{
  "norm_eps": 1e-05,
  "positions": "rope",
  "rope_fraction": 0.5,
  "qk_norm": true,
  "attn_scale": 0.143,
  "init": "normal",
  "lr": 0.00119,
  "beta2": 0.99,
  "decay_fraction": 0.588,
  "final_lr_fraction": 0.0,
  "seq_len": 1024,
  "steps": 5021,
  "dataset": "wikipedia_en"
}
Each number is 500 + 25 x the weight over its row's rms, rounded and kept within 0 to 999. Layers, rows and columns count from 0. Numbers have three digits each. The size before them is the row's rms in percent of the matrix's.

# layer 12 MLP up, 2304x576, rms 0.0519, rows 1897-1930, columns 288-383
094:488538526475482498502466508510513489497496470485476504482472465508533506470488488491498448527496517511517486507519514487517503513492523518500540516481514474493481536517519476465458527464518478489506529484460529480518516514514519499529488502509490491493453538503503555475525478483514493501
106:495521509483516517506470496515488467502526488564467503434515492488477474485487487506517513533516525488493487485537460519523542527478477516492489464516491512494487506501510504489537516503503501565480503544503504505489501476484545467557485487484530518492484534538459521525520517471494504442
097:521533521513491454497498513509513470527516516522538547478530464469527470509465502488506501462511511520489493482507468526518497537474496495497501514495508509512485468467501458503504518489518474502529516477518480475513488492494508511509487511533522511513462508516498490458471487459494544509
089:535462441522499437496493509512506475496491481541455494498508513487511498495473524521527513513465539511494503483507478476480462531474456552450497480520452484519461484489523485512527475495526526463479517504496472479505500535512492534461483485513508558498496506559499530484472499477522516521
098:493495537481505499514499503525501516485495456524482503484518500524508544527510483481484503512493494490457492478492494501532497488581483509499505469469472518527482523506465501521496523440488503507536484480495461486490505483565495474475470504475515501511503465527535532493531469489499476512
093:497559501477487480518464470490478508494508500495510478476496531493479518483492508480522498502504514524482502487540458472512535533508482528473500528506502479505469508507455496482490498514527464535491500474489453516511499502493470474556483525548530511485506502520481469532491527514582537473
110:512514480508518493507500464512488502518546484524508509509498464521499529504502520522499522510524507524534512441491521485528475487540520529445512521479497516458498507504526524500493501462537502471475532512512545463503479495500500501495499508527510515524524493470453466512521503513502482488
098:518545502501481447540453514501507455479474542531556490478517481459493475496557534541440504519455511477473484504507500511494501517448514542477471513469521524472503502505511483493542483456521491493492493456476520521505504507492496442491517458455510484560490491484508518486482580514484512492
105:512480490458462515512490479465547472495503478474530480547522531522514492519512500500515551517488521497536529492466477439503474506486528522479487517497497478509533478521540510502487488460483499490520494456519519496522519476508468475535450499531531479487505442507492502494518558510490529480
100:550546468471499497502513435477496480496457510468491476492498512516510530493497514508496536517508499538538495498509468491511538496525485508482525431501485487457523494471524459488504533510488510565512496450468516506496555518483479464469509542518464524538524486517485533548476545504498493472
094:463485516456525508512508499478519494472516508489511506516516457466493529464576493495469490512464520481464479448476419493543504494512512540429488488499493477481516497513518463522509453514483464498494514511468521525489511529509507509558471506532553525524533528527522507478499484502507507514
089:505525442530502489502527499453505524537504470483529487490510507456474468489465497512487465436517532495485505501528475492547465526508496503422517512495510509534507523523509535492528524468530449548480514460509500469510484536524521494493498498521490487481505480489498476518506511457509497502
093:520539464442494516544478535515493500521532448519519470497461530502499472551478440502520495528527499488480496511484493507502484501437553507505493468519485509492527497520473502522499535458545510501478519454431517465494492509498498488526477509468473500488526497534531480521547462511476545474
096:530488497508510562490515525540480520493562503495485516497484474507469541473484557515521524528466527516519479495506498477476533479462501494481491524491471456476414503504543511475502500488439498539524525508526497513509527469512543477543475479547485507473477552494486523518500538513460492469
098:526530479506479524493508541489503519509499536470459467507504492505531525481486496528475481489506511496501475500460493499505448510551514518490487472490493523508518545519500534466520507481511477476523527458457483503515508481503491455455529457508485515473492558475503493521512547538537472496
102:514503468441552515494479546486510479516571490536480486512473500489494498486491469484485492533485520515488537509507482514543509473483479502535527488531475479529513456544496523508499519462537474498495485500538522502504468471550549488492469511530470503509501548553514505469516485521473542448
096:516508479508523492572521493531509505499498491488541529500494516500498501511500522480485495467500510563487503512463510458536484488509471558443518540475484522527502488485515500518488527508502450524515524536524514533506456524465495552526482474498510524475488528517474510504515497466472482519
108:448529493461500497513486527515518543499494532471462510530546489462517454502519482547472478486498535490488530492493478454469449511487478513507484516521500513518467501504496463542514489476494462572522474503481513466478486476537520551482469530527519503473491501518531464524494527490482495493
109:484489514537492501515484511510481510477490496463472516521452464475516535506535501547471577494460513503486503457554501474518498476544513496459546525512472481506470514529509474496526516498478461482507495502450489486538488508499500479533519488537523505532547492459495507477458514495470506529
101:505477510502457504472540480471518517518575470486575491475499502521488483498481474522475525513489516533496495479490495482522481483557496489508499512528429528528507509515514451570513484462479491509510490521498486474458529498529497450490483503470489482490528518531509517480454481486523505532
094:520558506513517460506504494496473454521491535509466527491488538557482503492499514526498560513510492491477476485480509511524520487567474499511478504471482496519482487519530467496520494498488491497476509510511478460508514464526503485499470518518518454513516462476507544512532491438505516489
100:454488497499555509528433499438492511510472474531501543494515489452488501503485493517499522513494497500515491482494492482504510492483524512473475473463542481524500509504492497519502535471486464497504542480474479475503489515541499473527521529531478514481495473528516457520510500524462444500
102:503514487480467467503460492495469516487473513551522506490496479510525487486516534515506485479491514484536476465491520495449519505501482565493495512440500478508550541486486493469500479492503434499540502510469512488509501488494467493547515509545466522520510496506471483569482490507534509454
106:567529481498521524520485506513507546504499505535498509477535511482500488471458446499533515498484509515513542513521498494556495454475487495507530491477465560468524532525494515527497503515507473560461544489477512481487484521512510533498504484478548514512522537521525535494447511541502506478
096:499501508489501505484463514521460518514543473507441449474512504489511495462506488486487490533525509495497514473491494481504494493498496502490500508492481462456507511526509464504467518496491477534481542494489504500519468468489515476490495483546546571470490497548512503442520453474514509515
091:494515473518491510554485515516473555462515475514525509495463467545499577515502502524518516515501513494497487492517489487533490485493503480461535467476485501495498542457475487483498507495489538510505539475492514522512486474540488501480488533477510507497489495466433496525484458465482472510
103:518502508515489509533480522474522498516492501536498502507457514485518516479548519493529507486501511542532510467490511528509462482456518560502515504483551490472473509551486447505496469499517487540513484496458527496499513486472522459496480513484511511464524489474526531494548476488499503469
095:502505515507465504510546481496467481519494473471495503548487552474483506461517524507478491487479490501472499501483492534490489462457506495491509511516512459483549544462563507476517532513512538468514461508492476495500557463535468491499481502518479486516502517524496468472460520492488493466
096:496540457461518505549548474483481512526512539464498516498447498483543500527422529547445514502487528538525520506513522512510467503513519496522501523479491527522493478542494542485506487491520500540532509515506537492498473535533525489521504544494462480491507518476482502485477525519491569485
114:468523497510517447541474557526519487485502481522494479522503495460517518549501493455491503494493507523490414484537519437502474491475479466481512543498507537516525522462566478498534506522532455540470484496514490479493528500506516519494497523472501484462482544525510538487502525492476502486
102:530529501484532523519553502468476485480532498489467460521492494500467526444500512501531487496467507513501488480510496481521490475513494512450481484460538506520511472529498504500510498454436530502549517445544518481476487514552467536499532521458529483446533544490487500530489525481509501459
107:474480470506533524517525477443510551547506531556490514512460498517519467524497505501486490494526516508474456462501493484505483482507507504540509536536481523455520511481499532517514490506529528493535471485526492495473541476531494482490525489485495509496507521499477463528514506500480442480
101:474551489497500479525477498515500490471527516565499522497461513465521502470478495531498515501466510495514494516463460497503485498441499492464521463493536475533522488504483451514483518448515474521535474482502504515441504543519483500494513525517487486473510488534495475505484484497515484495
096:463510519464481431520489539493514542462482494513497538538507481501501517469520504518559505489534502530478482467474530482528481470552492525514564475540519505512524524526537510547516502471496468505514509467478503515493512493531473487514539524474476574529524525461496502499495518524466526507
# layer 12 MLP down (transposed), 2304x576, rms 0.0421, rows 1897-1930, columns 288-383
095:491508457517490551527474520505492525500517504501521485495489512488559498511501504468492505492474424506502512498492462515528539503513498486526508493550462499523476511473508486500520466495524475537484528483524498467520512542507478491507503473522480499490453513496501506537529508493493514503
106:499461489502488524518519471494470507465502459488481492484503486490535513483523525480463464467508532517462524494487487463532522513488482498451494520523492497486544444483500490516507508506485549481494525525539510473508512513483547535475445477483514499587505514487478489476482495498503465513
098:569478492492559508577475500522505500474507514510529507512499520523492459493474526518528527498435536466507482497536518532519520515501470498526460505513517501498533503516478490523527541461512508550476491479496501478543530488505466498525510485512525519481531485466511483494510488524485496528
078:531505476528501494515468476502508493536471495504460475493487473476488470468515491496523514505509352522478482469499523468504477500495492527501502499502499516488483534495496455533477507456512492488504465483470489473530463475499562539483522507518503507463510514481490470495525480536466565496
096:471509482501525495512491504468466499479509501459498507494488489483489477505526510495505518549522451473473539534484496467502508462461506510489550509501536501496496471508519514514507523531512506533479461509501537449490524496503511533473545536481439522492533524500465539540515472489502505483
094:516503498533521487498501505487470502503528481495490524477526502484521476515524503469521528504454529502459531529491491585545497480484495508485524549549530522525496434490508508496483504493462545460514502491491439543490515503497485505489468513457480462467451474510460495479491496513476535502
110:453482502479518491512500543513491495500516539494495466499537487482481495523512515532435482512474508486521479514502508501495467527474470555490504485483455512503487495490540490509490509541496453516526493509497493493486495544501508524528468485536514459507518539470486472474514495503509513471
102:485513501486497518491486498503516532483497485507516492509464473489474510488442447439498487508560465528482503491519528518504495462469509474499482533521431471496507503503485493543508516507529460522469494506511477529518518491546508517469510503482492482520527484510471469537482507494471537503
107:509475526509536502514515525490479533506508509446512516453514503481480487495543516487509456527493548496495481476531486540523482518524512500513475544489466497442475541527506539483504531515544531460504506490484508508471471498481455478505504446486496468513534522468468512513460476506511480524
101:530492508468496494490484521495495504534493515504516516502470464510541519526487520473521462487544482528534558510464516521499514495502464533518518464538516501501506527473465485526493463525545495512491512488514478524494500487501470465523504519509483478515519477476491512518464473520493515541
096:527465472510511515482517520528535517516513526511459485504534485509504524520530500494488487468522443477527497519507530474496492492494480536451504483528495549505464488474469495496505522477442492523501490531524519525477488476522520491465485500478469458494461527497506521500548527512471441519
092:552502573498479510507517498505512508496504541445485492482492482479509513474512487483505533500468458546464490478515507492450495514503475525530527492495507512491485473506509443494485528498465528490504494517496522505481480479503437467474510487493459526506486498559541504502483516513517468501
093:491517516546440499527480567500531523495545535514549486519473501510495472492444479492544515483521325528504478464498544524496502510528493513512516482490519522496517537498491489552490472463493510482517506515499547511506537515506485488475493513515487495451513507468527535494518474501537482492
095:476480505451490483505465498473491527506462541489510531501533481460500485475480486454489462517480489513535468487518502507497523539529511523500523509499522513480496497519505459504507528479501466494469505503464530483492546426510467481513519515496493522501490422518508476497458504544501577484
099:476548524542504513535433512472527504515485486507533520474491521465474495544506492455477474481502467471526548498492513511484488499524484541532509474551502544518490505487490579510492484493506455508521445491502460538457465502525533480496480482505509488482481554472493498508474501518524509501
098:516457514496531517489535490499521490494521499540539491467466528476485527494486494497485523502509459518513496476505474542552486468521464497529503465522524452496521492518530504503475490482497513439486540564502512530487532484486497502535427492516470512488496476526491543480481571526469516465
098:488540521477527472499477488478492500473486461500500480522465443471500491512509474476483494491468424521511471471505503485478513512494474540471523475495484521507508467417501533527506485487529536513492491521521469477520547515522486478522486486538508489475509508560523468523518541499439502447
106:507492551457522506494477545493500487516495505498570473509495484549493521494462499456515492501480532485521469539525539510514495553535492495494517520485553465502471524505499504476500496525476511531539475505487521508523476508452494452487448522516493464524497482461508507484487529467509565517
111:500536489532495484472527492487479503497521489487515522528499499524516526533537519489494491522491524527496492529506522509527412483516534494517509497488470461484471497508509478511512484556512488497500474527518522494504487468484510486522554509488489499496537432468460484516555476494495497490
100:513481504499509492491545475543456514480459509503489482537492459494499523499492554465499445523486496475469507470490509583521521496520508504490462524449534467527459495498527497494541450451520499531476522511498554455514527484467514500526512537542482513463474476497511515553478527492460514482
096:518456504488515477508470480502525508474542494521472476527506538452530528520489508481514505483516391476574515504507472468522481469530506504474482527524498510471490514463512499513506469480502495549525485494478524523463482533477481535503566473435491536518501505479493525489475475505513534482
102:500480502510511518481480474451477498531508471536502464510443474520490519543533500521506537463477516450469512530510472485455473480483538524509500508496502452470501460518523504530488476523451482434494517494473523470525522515477509502537494498484529441482532491568557543525501493502476521517
101:525525526480458538530465484529509468527516467503445483526491489506517502555517537558475441472544473489507504480520489481487541449524447551514461507516513522517518549500542468516532527484474496466540476505498479456515511507528479445530500503497474504516495480536496505494466474459479502482
105:509482520448500551518484544509491491508473532497501508512520528469531473479503515531504510499473499489505479481477533510487491481515489495477523517496523467474493505493478466449484514541515515464484478513495501468544461477442501471484483517499514500488449545496494466519470461512488492464
095:491501459497474524512478513473489492510469512489504463502469484508448509460493487541496514462521522528524472529459507519526499541473474469508527511468530473459510508469496516485456551469478498465511492487546485515512477519466455486462451524524532462492477469512496511484529498541466485482
090:507500439454543527513518464483488539524524494482488512496470517472523504524487514490520497559481357476548520504513541490490477518525522526483511482535515482461489549526492477494511540504505495536483502499478505493521523505478496517528485511515484507546515512492486515465444493537480509500
103:511491478490560499478492490481486530528515544455516545469500521469473513483506502546517481538522456511483498484458531472554481523462531538529528484546547499536494477497483494458447532474534498516469521508496483525495463482486487494500462504508532486490454484491491544472504507488523505520
093:531521477547503477492491474509519523532478522514553521486481468484526515496555516485515524499502446502506521491503485492500521512499457513450497445486478504544493412477542486523499449454483497500481450469465542495478476499515517528503501507478502510501528505515508496509461543520562471466
098:474488481541479541531429534498538510521498469485481477479471509519483546508487498469491489505519431547469506480486473510530472550483443529504469483515482481480525496501497474485465488487504482482511483529494460501523548481488496504511510485487545465516500537466502508511528505487517557482
113:510446486536454518499522494528523509511479476506533536515503491500565535490438530490512488500494512505480445520519491440495475496467452506523484451528536503528504551500479499516494483481535493521466519469516448497460499449530489471527457536462526536511514516536501473514433542479505521480
102:531484510492491501505480566516529455471490520539507522500519503466473507550496422544531507497474444522500525514504563540462488562448538476507537477515550529554525466462506503535507457490459468556462492502506494502487538493484519520527517514517508484470537505473489523500507498525511470507
104:490549487493567554485509517474503530497536514512497493512520496510483490502509499518481464504489490482454511481533496486484472534488461500507481496523484497498507460522534486515465480537494481478523505489492493493480519489553478519487450527544513560508474524497491509514483479476569474467
097:487540520467483515483568495497499500487484490482483524490504531539478519503520445502495545496530483494499510515514529479504519492512501554521495489437509522515534484470512501485496512481507555483566519509511450497509515489491468504463482482497487504487500526508461474515492520456492492533
099:490525491544469516534539495488510481504488517519466482509439513489514510505515476536517444504485534495499492500470470472474486479534477508524526531499526470513478493511468486526501488487522468513505472493457462536489456490527503494499487475546532510477471509515498500523498470517484543459